Each number is 128 + 24 x the weight over its row's rms, rounded and kept within 0 to 255. Layers, rows and columns count from 0. Numbers have three digits each. The size before them is the row's rms in percent of the matrix's.

# layer 3 MLP up, 2688x448, rms 0.0784, rows 320-369, columns 192-255
098:109097063144104151063138114112117136137132128120144132115137062114152138149134131121108148147142120144128121122135141138121117130151092138101158158121085112074128142117132120121107186114148127
096:132176150093124133128137128115135094151110186108132108137117122136157097130147174125122128101110107108152136159152085165163072134101147127135103151102126126103113095121154141146139130159115162
089:130123078163147135133109115176098103163096106095158104147144159127125146130107148108149121145129117107162146107125139111130139107120149119114154141183159136153111131077134079137094085112142095
103:131134085148140114143115074127160073134147160077177127154128176129146105105105181163081138125137142180109118161117101120126162129096144128112133150125129132150139079171136100133123070130104121
107:137118107152111165144092135076137142124170133147140116135162099115123162136135190155106142106127124109114120099127145140102113148124165134102172117104119108132131109181140153105097099130132133
106:104095169150134153199127126114081124126122106104077148100092139129061143128153134093119165100138145130101082160146108134104123156094083126143186114143071116132139101122122135079150147139131131
089:129117160113153149100100155153144126176117144136085132097148114108125146110147135140142124157166143088146148154113081153083118129128136167146138127091135150138147106126130130149102152134111135
090:139113180092093132070169116083195125114112125088127117155134102120126131128148131131090106125093143119129129127148152132144118066147134115083132139084103101131160109108151140134097144126120094
103:141119162135121117141162123140126112165109171117111110091127110105118171168135120136127136119122107123166099126121107104107101118143121157129111124152118096130175157128154159159114138115122085
077:136142126171092125142063171106099143135146134150147167126124127122169132160082111123154109139105137123131100112162123100106168113136110155142126090134111108088134092095127150104140142123134096
106:146090106134114122084156110128106117075113101147093128127064124127104154132139113141116101120129137150085175124123124083098081116134119143180166150095158129141161128108089086100135118125105101
090:153132090159135106143118167126132113128111128118134140134135157155163114158110135141108159164123183115149142134108091132115059134111124152130126130108144131085141085107176136157108142153129122
099:161114120129165109108132104149149081142125109120135143108130122161115155082117164138111154091147120153076099125097144124133124141081138152129129149108077124131078111159106159110075113145138112
099:142108090087129127138113114101132115107145104128136141131143124116102109120126119101129111143130135082136127110152159144100130136107135149107148115166125100149127120095095149143148081083168168
110:129189137136102157134145111126109135124146123098085147103154107132133142173160118078129104130132143122156132130104119122105115119121127147132133102121141114117146136121135126134134160141133201
118:103143099147165110116159151102115122117157132114157105120112105136096100128116120125139145133118105113097149122103099121095133146129122093098078119089116103086095147155134144129149115169108087
091:125071147111145112181180150132117127142133145128102120105152121168135104137129176114130153133057168148133167136156046097119086156120121176172131175115135147164124101143119069117118124158139135
109:131105172140110129125098134139186115150093143141125124101108138140175116122125176137141163121165114121108091132102121123154125184112081174113116154143140147143158111104105169100132164167132095
088:124115142137174158099126119155117128104180141118118120124102180126122140181111140123169191145178131119130145174160166149129150154137142122155166126137165106150101146149129114124156098112152129
079:140087144143164130105167152135140134099091119158143095116107127154153086150120101077132134131131075100112116109146132145141113129121066113108140147155107119093095147099160132108141166138123121
079:161110073119137139153105144185175107140109141141108123127081124099126132127138149119134147147127145136144126087171103140136075085092140174146148139146117108147152094114119123151097150142116146
106:124160103130108128083104125156141151162146102133159149139148156154147140113111119138085120072141145137140080140101116165138143150092137118135104115071127091126131111112109165123084112116127088
098:146092128104151118157132117128103123151155150128163146124155109117138174073116155108113142166116112118075120141154103151132156165118126102089127176096124133100114113161117114132104163168140127
100:115094123110104144200119143131149097114166070110097104126160151152130148154138116124123137140072119109113134083089121110128094110139126121095130128170117151131091106093152115101126135164177106
096:163096135124137140149122115140131090116130122124117155107116093133080144119105124160127154111133113133147158099134107102088101128137115160138095141120155095174129120148112155111100127120181116
087:180142134131164108101173076121112130111093105126075130105132090138150120108137140109138153102106132127165130108101099134100114097138111149165180074140121111172148115112128129116127101140158147
095:112088118098081132119099114130111130105134131137147128127153153117119103144098115106119094127125069091120128141122144123119169129093094131121150083088114123203145135145154107134110095131155149
090:166126108177140155139069133154154164113151134154152168092122130156103148116100135130149133120149090125073107081120133099106098123103158133131134132101122076121140108107145085141100103096121162
088:100143139130110116143114106135149107176156139136173128114145128155158121155099165120181083096139101116160116136123152141118116122124100089121109107094119104137139099109153118148137118077137145
131:090160133101176156114126113149127142118092124140120142107059119180120143129119151169109126140112112113084111140141147119139154070115144127107146128179131101134067132161119157111133137101100143
099:132133160147134108113149138145144132141130145139088141162110161164108159101137154096119118119139131141158153134118164136144111100109130134140092146109126124140137103099113145122118141143120146
100:101140145134150141120172137099130120161138117091109108103125184126134139103127109151124120116086113131120142167119136122126110178120136105142133175126113111170101145100124178143146158135144110
089:109165134169112167154138131118086152123100137161111099142105108114141126130117158168145107100101152089113125123166108071153109152143179152158118162125100138136146100122122097128085079131137077
086:156110114159098128152145166157100143131099148115097186133098148110113145140092128121119142099148150141168147131152096111114134132116110138148156128135137166129107175132119095093128139097110111
095:128108165114145126161107107151117153090144110167106141143147136145102193149085174169157125130136160130181137140071095084164105133152145126140152162126131110158154132162131154150111125108110119
105:157118108144138137164168152139144151119136134139107157158145112145156154137156140156133115136071079128162127089098123183143096124137141124149143120140116164149155129185138087097154135138167088
095:099136139170124114152150156186159150145174109161156102176125103105129121146165144130130134113180142166159129136122116127112142160134129131156101104152093127099128108104107181101148136151117136
089:101135120123142163123122173115142146088160136134178157172131131129124147113100126130123190097150067143106122111133096123120162123114164101114152123103146098129134116148132123100105151146126162
110:173127093108109150090149108111155047154147110104160140131163106116167167147138147149105143081135151125148102123125080188128097140148130105105123111098084076112159138140124178081145179156115128
117:117158092137126135101135093114135146153157071188088104139101128104155143112119173127101134102127137119156144071135112135117111112083140134128140116126146155152166098119143135156128182156117110
110:120122136106144154120144114157113098127116121121125107065126111113156127119126143132111120133140142153186144134130127158134171091142120130139114157150122121120103112121128147178145145089123118
103:188130114160132117105138107104122141152169124148127086112094110086173135138094096126114124100180138128146116130133093140115101120140127084151106076095156133137166145103134117143114160116103105
087:120142147165158132147188124126116102133119137125118127079105155141103138122124151115136131158157110135122121105117140117155141148143087107130152083153127106127123157116125112114117120129138141
098:092148125095165158133098089154139143150137113157091110084109142104106140158124125099141135153132121107142126091118144145130156089137145160145112163074115132097068117083135144134119116101105115
140:159146145129144121150079120103108140100090105115126081132100108088135094088068111131155157144161122136137105157118094123125136156094090090092115130141123092107145093092095178167087121119180130
082:103141120119145160107144079131120101146138128166095084122145138141116125168152150172113127080116110159063119131126140126132092100080127125122124111164174104126174069131136121137163152159093115
082:086111135146148127141175143113128130095148146102155121098122092103151116174174134152129101113155090122112108123142102120105136121109118095178123144149123097140130078149093088175166152098113115
110:143198078135099114166091165125170112126164126188120135144124149130119180113118086101167066098119085133104088077136110131091148126161146140140086107075140123141102125127128084177136146105126120
110:070128110113146091093174135148129147107120132135109122128114098128142125146146141119098151123140144172132138191133091144136117074087167115121123113081152144137112132070147113083102112156106123
097:161057127087140139124152147114112083084114122129126149166100115115112111118147125109124116115108123124116095135087131131103139099098138125132140104132132136121117149156143163100178136156081183
# layer 3 MLP down (transposed), 2688x448, rms 0.0739, rows 320-369, columns 192-255
096:122140140139162112157093130120140114109129146143105115114150139144137145122134132122079132158142144084134153160121110134079106123142145160159139144151175154131158116164157152149110129097131091
087:143114146130121176119166163129129134103164086169122154121099118121130126143112119165135122128129111156113133101121149109095171091159125129134148138186116117151078154138118088134119131101140092
123:123127167159096094157148123114131172154130157089160085135093147118137135175108124137116082119122172114097175148115136142124098167141108132133098104121132119119130144101083147142114146127157129
086:077110138093114140118152153152100195144130134170130124071143058119133165122173125102145095143134138068160138102146157155130126118169129093127099147115119127142136150108122128126125183106148130
097:091136134087112118097156121138093133101090109140139114122110164117138074116139088124156128124129159156108135126114131122140105141113093162144109120142152136136131141113116111111167113119125102
102:137137170113136123106088152089099112141125102119127163155127109157149081143121109107112086093148138143115143122119120136173076143115165136112120151144144112090134126114135150142112148140117160
096:141130172117177096135127093120143156134135142092096110161127114139155123096130119091143122118178117127129150091135107124159099152141108168149121134172129182090093155156138106124077112142110108
101:151096119112114132111162118124180126114126096124110113140147118128109107124150123146108075142127143113129148150164143129115122100123129108093128127137127133132159094101128120129083153135126086
089:095131097132123112100095141123098156155126086104151171152141136118163106108138143117128117133114113100125133154168142177099146146132144108153120157147102143094136131159100129136094089175091138
083:092112144113184117113138133138140076155109131148123105111121178130110146093128183113087154115159152149108159136083128133077145177151120112132114158142106135148118153167115072090097130112148124
120:117114110117125134093157116150091104100112132154084146130107106123091125153137073135140128103137129080113153148125119078108133140112103136141133179088129134164177157122103100091123123094093120
105:132073106077156112146142159136139114149153145115157146117155131141106134153124132138116155128126181128125163104119166122129076138156122170146134137090160129091103119154152136132141111146111087
115:132098138135138125126117103136137109139106122153151138136169122189100142091106148106123139129125149166103092148105155144139121102121161177123143138100099129108086123122121155141104110115152126
086:129152170169124118120159128162118135143122165121086112132152092122143127144134127152115158112123124134095127130093131121162102126170104122115137127092114171135121146146124094130110119135102111
118:119116127140133145118192141135130123152163133104156092076147142126167107123132139097154142116111107128123168125126156101105143136103082172133079118108106128132155119143163165132133168146117092
114:187131120107158137146152107115133111162099131124130103093085162170121129120156130133141160104129119145138131109168172127099122138192169123084125183100109128125118137097127159127112124133173083
109:150125164123132106174154153136111142148125148151133144138137168137106160156077177130114161134126172149125143123141073134134100156104119144171147120142164146141129119144081092140163142163140132
102:123109143160152090139146090084134094116123147122082130103149133142084148093137088155123121108124157120103138137121073118145134136078128105172089101121138169124079143144133096111136121079094123
090:122146085106069145100123093082134113078144121157166128137113108110104176112076124188110099099137123092134122093100146081130119111138134160127163128106125120094105144149108089104160122147109105
083:153158121112099152135098139135122090108202128129135129116108119112140127126111110129123092097120130099098128096140120164109133164150122137114150111120158136156125138153092094154158130152162117
089:095096112120100118130107101159125158138093153132133154144152169151124117111151124117138157144123091140191156119132162143151130126125130155147127121124148158117146137104141072105124147127120137
095:101111107130146136144115136111154061139127127095131147134098150080093140154132097128154118173105138087119116110162133083111093132130125110151131129149139146111126144154121092157112190127125141
103:143110132105093094138119166127127090103080165125141129153111119146127123167148135126112108129149102100137126116137130102118145153167159153126142136124132124128123190144121105109158161092095132
111:131116123133129102178129118119151130161159126132145102119094147154140130125136093113127159160088140101065068114082143104099115126118116100075122107114083160111103138092111110105154101129158124
109:155136131119132101163092141195113110111137129101147118080087106118106165117108119128125140162133163104127116104180147114108086127131131157136089128108123095102137122154075156134151120118158134
099:109170150135160114148161108169134145137088143107098170158087116127143155124133112179119147129097096145108104131052130149119135097133137135097145101133139116110147120117170126108136109132154087
088:112156119165172127124135130131126097132142114155105154129131130125122132117135110116126138119101157134137095137129146135140110144131143092114151179156133103062117118088098138104130149120128130
095:116101082103098132113143106138104135131143121133098109099151133114117133157160100128116187122125148105151132141121123146138128129138126145105114137121137158142145124132117146123186106138110125
095:106177121148166111121143131114125105124159139085149160095164114166107120152118093128128092137150124130186134159127124154095093102118124143090086096097132078146109114105145129145144110136130161
127:107122139135157108146105093166103102122118146147078138137092144162115117099117142149122142135077116170103147132121196103141147116162122108164097105117151089124094098114158111141113133134111190
111:125098159132123111142172155121149162175099155101101101146144159156126131120151103115147089127131116105152101125181153094172114134117133131150115099131120092100112099109113155117130153143113183
113:099116136088121140112155155149124118139141101143153141090100164117172128152126118133087110134159108124132127144101128160119149107133134166133109149110130127109160144085125150150102102145159112
089:135119121110153102123122117120175139145119117106165100074114122145097121135176091099113158096141111143137094104108119160101125089105114096093090116124112100132116117129125162100185176128121186
099:140093099120133144121138151136123171117114149110170166162137122077165172139139132124127159189147143112102117114158086109101120122107134172133108110160135142130107156131101121098103158110111142
114:094089121130145149191124054130144152084132149161099132152132093116087165130117158161159093138150139123166138141108116087113105147132175134151169140129126109157126121168116165131116107140130139
113:137183136117154145133149101138135101117140156144095112128108110109133147116157113120114103123097146148157110136085126115164109115154154093142134152121152145110095179117110131116083107131120079
083:150154145149172162092116140082121109101095153106115093170124130143143116109104115106158118121097121064138095109104117160140121142128139152124152110119133093129122152113106121147182125179102125
100:124156139102144111131127121128123143095153114147163135131137118152111170105065129130141128089172101141118129170093131153143159142144148127116122118111156118143116136142122129115126148126115136
110:155163106111146119093093115135124123102126128141114110104095096127120128096131119088139114165170124127112165142091141130141128158139127106135164104103174153102115142147156121155137081087117158
125:148127105121135143130145131091123154080157136140130130136106128085142108098105155139119172114141164111185135134125132106111106114117119146156124160130189146112114105124087114136141138140150083
091:135114089144148143143142168122147168128140114145167159170128174150136113136106086131140154131116111115106117101183152111120121161125140141146141072096161119083102153124116119087106125128138113
115:118126127135122101149142098136129121165094137105114122141103099100122133153123098106140135138145142122083117156114094134121134136160163119133115065159139146120162090138143143168107126136159124
091:144151150179118117136151132144125098118155083118099127100177105178161141172138104123093138140136149079117146137140139105187126119126141097115171153121109127091170174152136128126143117151125156
096:201117111156160111132147146119164124118097160133138154146112133149131112107070148146111122102150135159115115129147108136123104127123043081110154083164143142127161134142131104128113111142102117
127:154145114102157123106116168111121110116113142108079147114126117141132139115133091106171098159116157082097176109100084109122074164107144114187076141094130137126128096136135123124121133163167141
098:101163118108131163128142093142113109111127106143111083123134116139108129165129153159118135123113143142086123151121132162184089094086122127110111124122186129119127128112141105108148141146129104
095:095094098150186145165171192118110143127096140117117122088131096146114136154135152181090116141121129130073105094108108124109108157139121109135107123112095115146158106137112164176171101136134154
084:104078130105104166124151118142058129162121128064122139109129134103161107113150160183071153152139131124147159158113128137155157134100105116129117126187122106123159101107148180102118115121128129
108:122125129130143111128193170119156107075192118130126148137140152116170119119148123135072151109139110114117110120096118128120131122122157128157136124103119111114130104095100138148094101135118128
100:121101124135164151125117120160150145161129116120102101121077135157150130151106083093139144126125142153111131152129112135086142186129179144116112128123156122178126111110134145134134121131156141